python train.py --n_layer=14 --d_model=128 --n_head=4 --n_kv_head=4 --head_dim=32 --d_mlp=320 --vocab_size=2048 --activation="swiglu" --norm="rmsnorm" --norm_place="pre" --norm_eps=1e-06 --positions="rope" --rope_base=10000.0 --rope_fraction=1.0 --qk_norm=true --attn_scale=0.177 --bias="none" --tie_embeddings=false --parallel_block=false --init="normal" --init_std_qkv=0.0358 --init_std_o=0.0 --init_std_up=0.0358 --init_std_down=0.0 --optimizer="muon_variant" --lr=0.0083 --weight_decay=0.014 --lr_head=0.00678 --warmup_steps=0 --schedule="wsd" --decay_fraction=0.28 --decay_shape="linear" --final_lr_fraction=0.0 --batch_tokens=16384 --seq_len=512 --doc_mask=true --train_tokens=158500000 --steps=9675 --dataset="wikipedia_en"
Each number is 128 + 24 x the weight over its row's rms, rounded and kept within 0 to 255. Layers, rows and columns count from 0. The size above them is the row's rms in percent of the matrix's.

# layer 11 attention output (transposed), 128x128, rms 0.132, rows 18-31, columns 0-127
size [ 91  92 104 103  99  98  96 107  99 101  96 103  96  99]
[[114 163 126 108 130 151 166 140 162 155 173 136 140 163 110 131 108 171 132 126 121 161 103  94 162 140 128 111 113 131 158 142 162 105 117 135 125 136 136 119 119 123 144 114 105 119 119 126 101 127 124 144 146 133 118  95 127 119 137 110  84 136 165 137 138 107  72 110 102  73 131 103 163 184 120 136 135 114 140 139 127 148 150 135 112  82 134  93 141 141  82 120 149 107 129 155 111 128 133  68 120 151 115 135 186 125 174  88 128 136 115 146  99 123 123 159 119 166 107  90 119 153 177 101 102 135  86 126]
 [121 146 102  90 114 147 149 121  92 156 153 129 156 122 145 103  73  98 113 105 147 122 124 136 152 129 120 154 147 130 131 128 138 124 144 115 154 137  52  76 142 107  98 117 108  99 147 139 128  83  93 106 158 116 132 120 144 136 109 124 140 146 114 142 136 108  95 106 112 149  95 148 120 130 137  99 150  98 111 102 126 103 201 129 181 106 119 138  81 114 125 134 108 138 134 122  81 139 139 159 160 128 139 123 153 147 110  72 156  99 102 123 135 120 110  72 118 154 103 119 119 125 156 102 125 118  95 131]
 [160 116 155 138 111 113 168 108  87 129 152 111 142 123 155 143 148 130 148 166 133  94 133 127 117 142 155 124 140 136 132 172 168 103 127  95  96 136 136 145 151 141 156 115 150 153 121 139 126 164  96 132  89  76 143 131 120 124 109 101 165  87 120 162 162 112  93 159 101  90 115 116 113  85 168 123  99 125 118 160 159 124 168 103 158 156 128 115 120 120 135 134 132  72 128 174 109  90  92 146 107 155 112 119 110 118 119  90 151 146 100 109 160  89 116  93 148 140 116 118 103 131 128 123 109 103 117 163]
 [104 132 170 106 177 127  64 129 112 146 137 123 132 114 196 127 111  96 169 104  88 136 115 118 120 154 124 123 106 122 127  87 132 126 110 131  95 111 136 123 154 126 151 106 129 133 148 126 167 102  93 169 120 148 111 131 143 117 117 104 116 156 168 165 114 110 163 155 121 141 139 121 146 121  91 139 159 145 130  84 128 100  91 116 124 124 139  97 169 118 136 182 135 114 145 116 120 146 114  73 131 118 147 136 119  81 108 123 123 123 157  98 165 114 149 152  94 114 104 174 110 145  86 126 143 137 149 150]
 [105  97 128 110 124 135 182 148 149 150 148 106 115 117 127 180 145 149 129 114 116 139  95 114 148  99 128 129 134 102 117 134 122 136 139  88 112 171  83 138 134 171 169 154 116 143 161 138 147 128 128 123 130 138  80  88 108 136 147 120 128 149 140 146 143 119 149 104 167 101  93 157 131 145 102  98 140 125 154 151 164 190 103 134 132  60 120 132 160 108 134 118 169 164 132 118  91 130 104 162  99 152 125 153 122 169 146 148 144 150 150 103 130 122 132 137 141 127 128 139 146 165 121 157 113 159  71 118]
 [144 143 157 164 125 146 151  96 142 155 125  92  94  92 100  93 126  89 106 163 136 116  92  67 151 134 153 172 143 161 105 125 129 161 129 120 127 111 165 118 130 102 130  87 130 136 144 122 146 104 120 168 168  93 131 123 140 123 137  92 178  94 146  88 111 152 111 110 160 127 103 135 158 137 109  90 117 152 135 155 104 118 139 130 128 116 127 141  97 131 108 113 124 110 152 149 127 136 147 106 107 148 140 148 148  99 132 166 116 125 135 120 134 151  89 153 165 114 142  85 200 131 108 162 136 148 108 124]
 [161 126 116 119 109 116 143 122 111  91 152 150 118  65 139 127 115 139 127 109 149  90  99 116 124 141 152  88 102 117 153 116 117 179 155 110 147  97 138 140 105 119  94 103 197 133 140 130 107 119 102 144 159 102 126 130 135  92 150 104 145 158 149  99 152 107 145 148  73 113 117 143 126 126 117 158 165 127  91 116 123 164 102 121 170 149 133 121 171 143 108 121 142 107 134 122  84 127 122 119  98 127  82 108 101 113 125 124 165 165 124 177 111 122  92 151 135 117 140 146 128  85 141 145 108 152  82 121]
 [105  77 115 100 143 131 187 156 105 116 145 149 159 114 116 110 146 132 136 136 118 180 152 144  63 118 145 156 146  87 133 171  99 115 144  90 156 148 138 112 171 141 110 126  83 135 118 169 100 135 151 126 142 116 147  93 137 121  87 123 131 148 134 108 152 145 149 130 122 131 112 152 158 109 135 116 130 143 118 121 140 134  82 111 105 112 130  97 146 126  99 137 100  87 149 109 101  92 106 151 113 151 133  94  93 101 144 131 106 122 166 178 114 162 177 125 118 109 124 126 114 160 135 112 150 134  89 118]
 [145 156 106 109 141 124 180  85 107 128 135 151 122 144 125 116 136 109 131 203 149 108 145 113 135 158 161 114 138 155 124 133 115 158 179 118 125 169 160 116 136 136 115 125 120 152  87 120 160 115 159 116 152 159 141 143 140 160 147 132 107 114 108 153 142 137 119 122 132  92 107 155 108 156 124 107 157 116  82 127 138 120 119  84 116 135 117 154 180 116 148 129 130 107 171  97 101 120 135 139 137 122 125 160 138 126 124 117 169 124  96  67 172 148  73 135 125 124  97 107 113 140 137 111 128 186 148 156]
 [112 155 130 151 138 116  65 105 107 107 119 142 114 143  98 148 120 143 157 116 122 107 154 119 143 150 112 134 117 111 101 148  95 141 127 157  74 146 118  93 158 107 149 113 121  83 158 183 123 140 147 146 136 135 170 179 111 100 173 121 113  89 117 124  96 153 123 143 142  99 107  88 128 122 106 121  95 131 159 107 130 144 139 118 120 106  97 134 105  96 107 106 164  96 152 179  95  72 137 164 122 135  87 100 143 123 128 126 140 116 112  91  97 136 118 138 152 122  93 139 100 157 119 142 146 104 131 130]
 [110 151 152 169 172 152 110 140  68 113 140 122 183 152 103 165 129  61 126 104 123 133 111 116 134 118  89 165 135 140 167 128 103 145  99 124 128  97 129 149 140 155 130 161 140 163  71  92 170 126 140 100 114 118 126 129 129 144 117 117 172 129 138 142 131  94 133 159 129  97 134 123  83 135 141 119 121 133 143 117  82 139  98 136 154 146 155 133 126 170 167 105 136 109 147 130 118 106 122 125 125 121 127 136 163 120 112 101 133 124 125  81 134 175 136 131 132 105 114 166 160 121  93 157 114 159 144  93]
 [158 124 131  91 169 118 146 169 132 117 152 124 146 137 105 144 131 139 147 123 121 100 113  93 114 131 119 146 132 150 104  95 108 110  92 124  87 145 175 101 112 138 140 102 169  95 154 144 112 122 148 121 162 112 176 131 136 145 146 115 104 167 119 134 111 143 106 135 185 129 105 137 116 153 118 124 139  97 106  85 108 116 154 168 114 134 146 107 125 153 131 136 116 159 109  81 138 155 120 118  57 138 111 152 124 101 105 118 127 108 133 142 127 113  91 113 116 162 154 130 112 193 100  84  81 120 104 149]
 [163 150 124 167 113 165 100 149 131  86  84 162 141 162 136  89 115  93 131 144 135 150 138 124 121 138 128 138 128  84 122 134 114 131 135 107 114 124  82 173 104 141 155 124 155 103 142 123 137 137  89 142 154 155 145  75 140 110 146 127 156 112 146 120 166 152  87  89 152 122 140 136 125 144 121 159 165 139 111 129 108 118 105  91 104 130 129 118  96 127 116 172 104  52 143 126 115 109 133 103  68 123 135 134 114 133 122 112 139 109  94 131 143 124 152 119 133 160 179 144 147 100 162 141  89 105 122 112]
 [111 167 174 129 142 127 153  98 127 127  95  87 142 139 120 113 118 136 154  88 142 135 105 116 105 157 113  88 115 116 142 131 131 116 110 128 163 128 169 133 166  63 168 127 124 112 133 150 116 139 116 150  90 150 140 114 104 167 130 111 143 122 119 152 112 115 163 107 139 129 142 133 120 109  87 115 141 136 150  98 107  92 125 109  88 126 162 173 106 104 155  54  93 116 104 105  99 107  94 108 109 118 114 100 120  90 168 124 115  98 119 109 117 125  78 148 142  94 143 111 154 117 153 109 121 130 104 107]]
# layer 11 attention value, 128x128, rms 0.154, rows 19-31, columns 0-127
size [ 96 106 105  98  94 104 111 106 104 100 100 103 103]
[[118 119 131 138 108  92 116 153 110 159 136 104  78 107 106  97 121 129  95 152 106  97 126  97 103 128 116 140 138 120  90 166 112 105 162  89 106 131 153 147  52 154 152 110 161 167 153 135 122 166 172 132 153  96 120 150 112 155 159 142 158 147 131 126 117  72 126 126 162 144 170 106 124 156 120 118 114 181 118 138 147 111 120 119 141 149 128 102 173  95 131 127 128 150 116 116 181 119 147 135 138 130 107 136 104  87 137 142 141 154 153 154 124 144 123 136 147 121 151  81 148 146 136 114  93 142 114 143]
 [135 105 134 140 161 152 127  91 160 140 132  76 102 172  95 138 105 146 148 112  98 126 118 127 122 121 131 134 135 112 119 115  87 150 122  82 174  79 115 109 111 157 118 169 110 128 121 178 136 108 145 102 131 109 126 141 123 141 133 148  90 149  93 121 123 124 111 101 122 119 166 109 102 158 100  94 156 154 144 143  98 129 132 115 169 121 134 111 166 113 146  88 139 129 120 128 129 132 105 138 146 125 150 121 148 103 142 175 117 135 184 130 116 161 132 186  97 161 140 104 166 122 156 110 106 135 161  72]
 [158 124 126 156 152 149 125 168 121 127 122 141 109 124 140  88 132 135 118 143 151 126 188 170 151 115 125 133 166 144 157 132  98 105  85 148 102 149 108 112 130 128 111 125 107  94 143 128  77 112 138 124 120 138 157 119 145 107 134  89 121  98 119 101 152 142  97  92 121 150 132  95 136  98 151 181 100  79 108 186 146 130 157 180 145 142 112 138 121 140 109 107 139  89  98 100 178 140 112 136 109 126 112 123 114  97 182 129 138 137 114 157  99 107 114 133  88 122 105 123  82 139 133 156 148 140 151 144]
 [ 82 100 138 154 175 113 148 147 125 136 153 117 146 119 139 143 110 174 144 144 120 129 134 118 151 159 102 155 133 149 119 116 138  99  99 168 193  87 124 133 169 125 120 109  98  94  98 122 146 111 130 129 128  91 141 120  96 147 116 115 128 127 110 137 112 120 106 145  81 162 124 156 135 115 139 125 138 107 164 136 153  99 155 129 126 150 167  71 150  96 100 122 143 137 118 131 157  64 164 144 144 133 142 103 130 150 122  95 163 100  84 171 133 162 132 180 141 111 125 136 105 119 129 115 108 145 120  96]
 [ 94  91  87 125  87 151 109 123  98 130 141 144 109 117 132 126 103 149 130 133 120 112 124 152 137 140 115  70  93 121 127 144 128  74  73 102 119 149 116 134 168 154 152 145 103 135 154 119 146 123 116 145  89 175  84 125 129 142 111 130 134 112 116 171  96 145 137 123 105 112 150  91 135 116 133 132 112 120 114 111  87 121 105  97 157 106 158 145 125 133 155 132 110 184 120 119 132 141 117 161 125  64 113  83  93 150 114  86  89 136  96 186 140 146 137  87  96 126 121 143 116 119 123 122 121 115 135 123]
 [ 83 143 113 131 172 198 109 135 127 167 126 114  94 135  94 169 110 132 123 147 147 156 158 144 124 168  77 143 111 113 119 151 171  99 133 142 144 152 149 127 135 125 191 126 159 145  80 161 158 100 135 147  75 135 128 149 123 126 106 139 108  74 142 107 106 137 131 140 143 140 129 126 119 137 107  89 113 125 131 100 143 144 119  61 130 142 134 128 131 106 136 161 150 124  91 122 149 142 124 144 109 137 115 128 143 150 146 137 133 160 106 115  99 114 153 120 108 142  90 104 131 133 147 113 173 108 171 146]
 [163 173 146 152 140 122 148 137 125  98  83 128  97 126 106 118 143 133 123 101 131 106 105 134 115 171 126 190 130 164 142 112 134 151  95 163 160 140 128 115  98 133 142  70 141 132 132  74 148  87 138 146  96 133 120 120 109  93 169 121 141 146 100 141 125  81 134 112 127 116 105 136 101 147 138 146 155 132 132 130 127 115 140 131 113 119 156 122  98  89 109 121 140 134 128 168 165 183 118 163 120 120 126 170 145 199  97 103 134 161  97  88 150 133  89 121 121 123 148 139 105 103 125 129 114 155 135 133]
 [ 87 112 133 160 152 111 157 130 105  89 147 104 135 152 128 151 154 144  94 114 120 103  76 126 135 145 103 115 107 117 131 142 115 125 125 160  93 142 140  83 171 191 131 136 152 110 111 153 148 120 135 137 119 143 128 101 109 119 100 118 157 131 119  97 141 102 147  82 115 141 121 120 139 114 125 118 108 166 179 114 153 140 142 131 160 142 119 145  86 113 137  81  95 135 124 142 173 121 101 138 147 127 203  98 117 142 136 122 111 151 149 133  62 134 154 147 176 108 134 138 162 128 129 115 114 108 129 163]
 [157  84 186 114 133 126 127 131 135 166 102 114 129 186 164 111 157 173 124 130 112 141 135 128 129 116 133 128  88 135 122  91 143 147 169 107 136 125 144 144  99 158 116 140 160 143 130 108 120 126 150 170 124 158 133  90 168 175 140 174 148 159 134 142 107 129 143 136 157 142 146 152 110 138  88 127 108 131  95 142 129  85 159 180 159 110 127 113 123 179 106 116 112 160 120 111 143 118 147 119  92  92 174 122 144 137 118 154 138 141 142 144 135 142 129 145 114 127 159 144 110 176 161 120 111 120  91  97]
 [ 92 120 118 140  87 104 137 111 145 104 162 117 107 117 145 106 135 114 192 140 109 104 123 137 173 158 149  95 160 148  83 126 103 137 125 150 136 176 103 122 134 148 139 178 121 110 158 189 120 113 121 112 154 120 181 111 128 143 136 138 107 142 127 139 141 158 135 111 141  94 125 148 162 138 124 140 127 186  99 125 142  95 112 140 114 178 133 118 111  79 127 104 132  76 129 145 138 124 124 123  95 150 127 127 145 156 140 137  82 160 147 150 123  94 109 136  90 124 119 125  81 153 135 152 158 150 117 123]
 [107 100 139 129 128 106 141 118  93 124 121 136 108 125 122 130  78 102 127 153  88 144 135 150 189 149 124 155 120 121 116 166 133 120 189 151 152 178  99 155  97 135 124 132 116 143 150 112 113  92 159 133 122 176 120 136 138 108 107 107 130 101 131 127 114 144 158 163 147  93 147  79 136 101 183 156 135  86 123 140 109 133 134  96 124 128 130 149 126  85  90 101 163 151 121  92 129 107 129 101 158 124 179 134 126 128  98 112 128 127 142 128 127 169 116 117 175 113 161 125 142 118 114 114 182 129  98 132]
 [ 92 121  96  99 102  89 131 150 111 130 132 113 118 101 113 156  79 120 135 128 137 155 121 170 138 139 118 121 154 161 152 137 144 148 147  81 123 157 159 122 160 133 165  89 113 147  90 137  97 130 150 150 114 126  79 173 122 162 108 154 100 104 102 141 107 135 145 115 119 147 125 142  84 105 139 128 105 109 134 126 167 157 159 199 132 126 120  87 156  94 164 111 125 140 118 143 133 165  91 114 146 143  93 121 136 147 108 188 144 120 155 127 138 113  91 121 103 145 113 135 102 136 115 133 132 159 162 128]
 [162 138 128 131 172 114 112 141 127  81 140 173 128  82 106 138 149 154 132 109 111 125 162 125  99 135 132 151 130 151 105 158 148  99 130  93  82 156  98 135 130 189 103 146 153 139 145 126 150 161 106  95 179 128 172 117 155 115 125 166 126 163 117 129 120 151 118 132 133 144 107 125  94 136 157 122 124 107 124 154 147 128  97 151 180 164 129 122 125 153  77 158 153 155 163 124 102 105 117 148 137 152 162  91 172 146 116 146 113 147 129 151 163 133 142 105 108 126 117 162  93 114 153 130 133 116 155 140]]
# layer 11 attention query, 128x128, rms 0.145, rows 32-45, columns 0-127
size [ 87  72 101  84 113  98  96 115  76  94  92  98  96  83]
[[131 100 130 131 130 161 178 119 126 143 142 119 139 158 114 139 198  86 140 121 148 158 115 160 150 181 151 128 127 124 105 125 134 143 147 179 149 111 144 130 107 107 148 140  99 128 116 167 111 134 160 157  99 133 135  87 108 113 151 161  92 161 163 124 155 172 152 119 106 134 154 113 106 117 139  92 141 180  92 133 123  89 141 146 112 160  82 133 144 148 144 131 138 100 104 121 102 109 164 124 144 111 107 130  94  71 115  99 129 133 142  80 112 114 123 125 116 121 118 114 173 116 150 142 153 133 112 142]
 [147 133 150 100 145 105 168 134 125 107 111 141 173 111 115 101 155  99 109 159 116 125 126 185 148 141 119 123 143 160 114 149 113 113 152 110 174 118 110 126 123 166 143 109 178 128 160 159 107 110 124 115 150 126 147  82 141 131 100 149 123 164 118 117 144 150 144 106 103 132 143 157 122 122 125 111 128 137  82 110 167 112  97 136 130 113 108 176 147 142 169 100 159 177  98 120 103 155 114 132 135 142 126  89 105 166 116 124 147 166 147 119 137 130 106 127 121 168 138  93 135  77 170 168 142 142 176 137]
 [125 135  75 163  96  89 135 122 127  95 149 123 143 127 125 145 151 119 157  89 174 102 124 108 133 123 143 123 108 138 108 129 119 150 106 140 115 116 152 146 152 123 151 140 129  99 110 124 154 105  97 107 163 120  58 152 102  99 111 126 117 144 115 141 121 110 158 125 130  80 147 133 142 158 117 139 149  87 124 173 112 157 134 116 127 109 182 104 143 116 117 158 145 115 100 124 127  92  81  88 126 157 143 125 115 112 168  94 124 111 131 113  81 119 133 126 122  76  82 139 112 107  80 102 178 121 124 133]
 [135 143 164  91 140 130 186  81 133 129 112 101 184 102 135 145 145  98 114 153 149 133  99 175 142 121 102 101 169 140 115 166 110  87 149 124 135 138 133 144 133 166 162  87 139 119  81 134 116 120 107 133 118 148 135 100 156 151  84 117 112 183 114 126 117 122 114 112 127 155 132 147 112 140 153 122 158 141  81 109 157 136 114 123 138  94 108 137 125 126 174 116 160 136 124  97  96 131 134 111 133 118  93 125 118 123 122 120 169 155 157 156 141 131 106  95 101 135 135 117 142  98 155 193 152 151 128 107]
 [102 129 156 121 144 114 149 146 108 131  96  95 100 111 137 143 130  98 152 116 172 181 131 129 139 117 127  81 101 118 119 143 128  99 168 122 148 130 120 129 106 137 137 184 159 117 107 152  83 112 101 173 126 151 111 138 119 120 193 108 132  98 135 157 101 160 143 159 122 115 116 168 103 118 149 130 118 138 122 158 149 128 146 148 146 115 148 144 147 131 128 100 148 140 123 150 114 122 138 102  92 111 182  91 126 150 145  85 131 156  85 140 137 152 109 116 171  80 110 163  85 112 113 122 148 141 100 162]
 [112 156 120 130 126 155 142 105 111 139  89 141 142 105 141 116 135 125 126  89  87 146 127 108 174 103 160 127 130 118 118 129 145 139 119 127 108 106 146 119 145 146 133 145  97  80 137 103 104  98 115 116  77 137 116 120 107 122 148 155 122 110 146 140 158 121 128 146 126 120  96 177 152 125 128 128 160 156 158 172  86 150 108 127 108 128 154 148 122 106 124 150  74  85  63  83 143 118 126 137 120 168 141 142 117 152 106 128  91  75 116 116 141 183 155 131 106  66 134 116 119 133 114 133  88 124  89 117]
 [104 116 127 147 120 132 203 139 113 158 179 135 111 134 129 167 110 136 141 145  93 163 127 135 148 149 196  97 138 175 143 176 166 137 136 107 103 134 137 108 184 130 185 139 150 108 109 154 132 117 126 160 160 145 144  87 142 118 145 115 140 139 138 153 147 147 160 107 135 153 106 127 146 162 138 145 161 129 135 140 106  91 117 148 118 133 125 150 129 112 138 112 126 154 111 132 135 132  92  98 129 102 124 115 112 140  88 111 122 150 111 133 131 128 100  62 107 108  89  90 116 134 140 127 161 107 143 114]
 [147 166 146 140  97  99 138 122 169 141 154 159  98 143 121 151 133 150 141 125 157 134 106 126  81 171 110 128 161 104 151 159 154 151 151 142 153 171 148 121 155 146 106 137  86 126 106 156 133 130 146 149 151 176 137 157 185 140 162  92 132 121 123 101 135 154 123  92 115 120 146 137 163  91 118 145 139 172 103 117  97 135 126 125 129 115 143 139 120 138 135 133 138 157 160 135 168  77 151 146 114  96 112 127 120 146  88 139 149 163 139 128 122 159 102 160  90 163 144  78 101 127 109 150 147 154 109 109]
 [136 144 123 154 150 111 130 145 136 136  96 149 129 171 107  78 145 159 169  95 139 142 131 115 116 100 111  93  93  70 148 103 129 116 123 116 134  85 155  82 153 101 135 161 105  86  96 136 109 120 148 142 111 135 103 143 146  77 133 146 128 110 108 145 133 146 107 133 128 171  80 101 149 118 112 166 112 125  81 176  96 115 120 125  79 157 163 122 119 127 150 155 125 141 143 154 153  99 137 134 169 139 137 126 133 139 133 159 150 134 122  60 137 142  88 123 156 123 141 156 136 118 120 122 107 137 117 130]
 [147 139 124 133 121 106 119 155 134 150 148 140  76 121 127 125 114 119 139 121 100 144 115  73 119 150 156 141 159 126 131 154 154 123 144 160  92 149 131 129 146 177 122 140 126 106 127 124 143 117 142 153 141 148 137 130 106 168 143 132 111  82 133 160 107 142  89  70 156 143  91 102 168 124 109 117 116 162 185 137  89 160 130  95 130 123 118 129 169 136  89 150 142 154 133 130 152  79 165 104 150 106 144 161 123 157  89  94 144 115 133 141 103 158 118 150 122 132 133  81 128 166  74 125 119  90 140 126]
 [106 142  87 153 124 157 146  81 108 154 164 118 137 151 143 143 119 127 114 137 166 110 143 121 119  99 136 152 126 135 115 186 156 116 106 124 141 123  63 146 152 122 132 120 135 129 140 120 135 102  31 105 153 157 182 167 102 155 153 159 143 133 166 120  86 129 153 116 125 162 105  98 144 145 129 150 133 110 118 104 112 114 173 120 149 147 111 120 110 117 149 118 141 113 140 154 125 109 120  73 140 128 132 148 158  96 135 130 162 124 130 122 148 116  85 151 127 118 168 117 153 163 116 118 130 154 127 123]
 [118 111 118 134 155 145 161 106 121 139 132 139 187 113 137 187 132 112 121  86 145 104 147 124 101 128 159  93  87 172 135 109 107 141 140 144 124 136 144 167 100 102 142 106 113  94 149 119 151 122 152 131 122 146  82 111 142 139 122 119 114 103 151 113 153  98 104 148 116  90 134 162 123 130 123 146 113  91 163  89 130 113 118 133 152 119 145 106 138 121  98 107 157 127  97 172 130 104 137 170 108 163  74 122 133 113 139 141  99 116 126  94 130  55 193 117 124 107 112 116 117 149 160 155 110 129 124 140]
 [137 121 130 110 134 123 183 140 127 107 133 122 101 107 165 109 127 143 150  98  94 119  76 139 160  97 118 146  88 131 156 129 144 165 115 150 118 104 148 110 201 109 121 120 115  74 115 146 166 100  91 151 178 137 163 121 118 125 144 155 136 137 105 151 146 142 140 141 115 167  96 154 115 120 106 137 187 152 126 146 118 177 153 150 118 107 132 160 121 100 109 116 153 143 114 126 133 135 104 125 148 129 101 113 139 137 145 136 132  85 102  75 140 141 119 106 120 114 116  88 147 152 140 133 169 104  91 116]
 [145 132 111 109 126 104 176 159  85 136 104 148 125 159 121 135 176 109 190 127 152  89  92 141 121 112 155 160 115 135 125 135 155 150 169 177 111 157 137  78 141  79 115 113 119  89 135 154 126 116  94 143 117 154 114 114 130 117 133 124 134 126 107 126 131 129 125 133  96 109 142 107 162  96 128 153 134 128 129 149 124 112 107 109 119 139  94 139 103 107 136 117 119 119 142  99 145  91 125 110 110 125 150 120 138  99 112 119 140  65  66 153 123 114 123 134  60 114  98 164 130 127 107  85 153 137 124 166]]
# layer 11 attention key, 128x128, rms 0.147, rows 32-44, columns 0-127
size [ 89 103  85  84 136  74 105  67  87  89  99 108 105]
[[114 128  86 124  80  92 118 159 126 105 154 109 107 113 136 122  92 158 118  95 115 123 168 120 131 132 121 114 139 106 119 167 137 112  64  94 103 163 132  74 129 125 120 128 127 140 152 123 170 182 113 133 106  96 114 174  96 111 150 146 138  83 136 152 122 100 141 141 143  98 120 127 158 182  84 173  91 127 140 168 133 163 131 155 119 133 140  99 128 119 102 146 126 128 100 131 149 124 168 131 109 138 136 177 143 129 133 154 107  99 136 147 113 104 152 138  96 133 181 131 110 112 121 117 116 111 126 130]
 [102 119  92 127 149 145 113 126 198 157 108 113  95 133 142 115 107 176 118 105 139 137 136 160 168 148 117  99 139 122 126 123 140 190  87 123 117  81 116  99 163  96 112 112 109 150 131 126 165 136 160 146 119  90 162 148 163 131 111 128 123 144  98 178 112 171 115 138 136 145 162 133  92 147 177 122 123 145 137  84 143 144 128 154 160  94 184 148 124 129 108 102 107  97 129 120 122 110 143 121 124 169 119 128  88 114 146 135 127 114 147 136 147 127 153 101 109 132 152 124 153 128 135 126 166 132  91 113]
 [125 142 108 166 110 130 147 110 130 112 157 158 130 102 110 135 154  85  95 133 137 113 142 117 110  89 136  92 123 179 107 121 135 106 121 106  99 179 124 117 139 127 102 145 135 140 123  80 104 119 157 190 118 161 141 153 108 117 140 111 147 164 105  86 127 119  67 129 164 147 114 116 128 116 112 134  74 115 167 153 115 123 109  71 105 152 105 107 116 134 121  85 119  91 160 126 124 168 113 136 127 106 113 138 158 140 111 150 122 112  97 121 137 136 157 174 127 135 153  86 113 114 158 100 109 153 129 135]
 [ 60  98 102 103 134 132 128 154 132 160 101 134 121 192 112 109 131 160 114 126 148 128  60 118 123 155 116 147 138 108 146 111  88 138 157 141 180 111 117 114 146 118 163 116 107 155 161 141 135 129 140 151 115 111 135  86 123 135 144 139 123 121 128 150 109 151 164 139 154 133 127 177  98 113 142 126 115 111  89  91 136 126  87 108 163 118 169 174 132 171 132  71 159 148 121 128 136  95 105 122 108 158 123  91 145 150 138 126 120 144 145 114 147 151  83 133 166 115 103 125 119 117 148 139 111 138 108 136]
 [134 146  67 136 141 132 175 135 108 153 105 107 132  98 161 109 120 165 123 143 114 104 102  70  96 117 147 116 147 108 100 134 146 104 129 141 103 108 144  78  99 116 151 161  98 138 143 145 131  82 180 130 146 173 161 158 123 149  88 106 156 148 116 119 112 146 140 141 146 147 146  97 148 121 132  93 124  90  79 126 153 124 146 158 119  83 150 147 128 117 119 129 107 107 113 147  99 144 113 128 145 155 135 131 135 127 160 157 141 143 109 101 128 138 118 129 177 174 160 174 134 127 144 131 163 113 103 134]
 [114 158 136 141 136 171 111 145  86 122 140 118 126 118 120 126 113 120 109 138 140 128 146 124 134 129  97 145 134 163  82 122 164 105 135 125 103 199 140 111 126 149 117  97 110 112  88 100 134 118 119 127 128 147 112 121  96 168  86 156 119 126 129  95 107 122 114 120 135  92 118 132 122 152  67 138  87  90 165 160 137 147 139  89 107 144 122 102 124 110 144 151 168 136 154 163 141 155 179  57 147 145 127 137 178 103 108 140 157 118 123 109  96 118 170 125 120 125 114 157 109 108 101 103 121 125 165 120]
 [168 104 119 134 125 145 163 132 161 139 171 134 120 156 173 125  78 111 115 140 144  84 153 115  93 124  90 145 132 138 143 112 136 120 175 153 140 124 133 107 115 148 125 157 103 109 180 165 147 135 128 105 140 131 135 152 114 119 137 150 195 149 135 147  92 144 115 143 114 124 116 156 138 132 133 136 114 120 154 147 132  92  92 120 127 159 119 148 123 138 118 122 100  97 138 160  71 134 155 109 124 167 114 143  92  90 124 106 144  68 131 128 140 124  62 137 136 129 139 130 151 148 145  82 117 169 108 100]
 [ 91 122 114 151 106 127  55 133 120 161 114 132 108 111  66 124 162 143 146  84  88 145  63 141 133 102 119 147 111  95 179 153 125  88 165 132 162 132  95 115 153 133 162 123 124 116 120 133 106 138 134 168  97 122 149 115 115  99 121 129  93 132 116 135 131 102 112 147 157 139 166 116  86 117 139 145 109 162 142 125 152 132 121 129 118 152 134 143 115 161 118 119 161 120 141  90 111 133  96 111 109  78 111 112 186 124 163 114  90 119 139 133 123 151 127 129 112 120 132 129 117 109 154 179 134 130 135 147]
 [162  96 122 125  90 104 133 137 145 149 132 141 133 114 178 111 108 162 131 135  92 122 121 169 153 138 158 138  76 124 152 115 120 101 132 154 145 169 174 104 153  83 120 149 139 111 168 137 124 126 126 133  81 149 129 107 142 138 147 106 130 128 133 129 137 104 102 138 158  94  87 155 169 111 152 146 132  77 140 155  98 112 123 126  96 168 143 117  74 134  94 109 128 167 139 185 135 128 150  99 180 127  96 151 104  98 151 137 105  92 114 105 120 109 165 137 138 106 140 123 122 131 113 124 125 117 156 140]
 [129 101 118 103 128 154 137 129  93 137 165 137 134 143 120 119 121 132  99 170 138 119 151 117 122 163 129  99 168 115 131 136 130 159 160 151 119 170 129 168 131 114 157  91 147 124 133 134 105 136 129 102 131 142 121 118 152 111 120 125 127 159  92 139 131 148 163 148 117 121 197 154  86 102 104 147 116 126 117  93 121 144 109 170 110 103 116 141  98 103 131 127 145 103 102 147 169 150  79 128  87 139  84  86 143 103 138  83 154 137 100 114 149 101 154  97 112  91 109 145 103  76 178 140 119 128 141  92]
 [124 127 131 155 123 142 129 110 152 136 153 110 122 123 132 107 141 126  98 117 177 131 134 111  86 113 165 184 135 127 129 156 142 116 115 156 144 148  77 159 130 112 129 132 104 139 142 153 146 165  75  98 133 178 145 166 103 108 171 141 126 135 142 103 134 144 183 119  97 125 143 119 162 158  99 122 117 119 107 132 124 107 160 140 131 109 102  81 103 131 113  95 112  96 162 121 176 105 145 122  99  95 157 142 181 115 112 115 156  96 136 153 131 113  90 144 115 166 146  95 117 144 122  86 125 164 129 116]
 [120  98 157 134 112 140 114 102 150 110 127 150 175  89 113 181  90 114 145 102 107 108 159 178 144 100 177 117 106 141 114 125 110  96 133 112 129 170 144 139 124 122 109 127 110  96 184 137 124 100 134 102  88 130 116 127 124 151 154 131 137  94 106 129 108  97  81 124 126  85 121 153 130 127 149 183 145 124 154  87 117  91 114 134 130 123  93 140 108 100 104 141 131 141  78 128 156 119 112 136 155 151 115 145 114  78 122 143 144  93 148 112 108  90 155 140 106 101 106  95  95 130 154 152 133 112 114 144]
 [142 140 148 146 138 123 114 130 103 160 160 115  99 102 137  90 157 154 171 144  83 131 156 146 114 113 132 124  89 160 140  82 159 124 109 139  88 109 139  83 149 105 152 176 136 151 120 117 155 102 169 148 108 139 120 142 140 133 163 128  99 128  64 126 142 161 125 103 161 135 140 110 101 134  95  93 153 136 130 122  99 124 174 125  81  82 143 105  96 113 142 106 143  93 130 145 140  86 141 138 123 114 136 104 105 123 144 121 114 115  97  95 109  91 169 111 120 112 123 119 148 112 119  90 140 115 105  97]]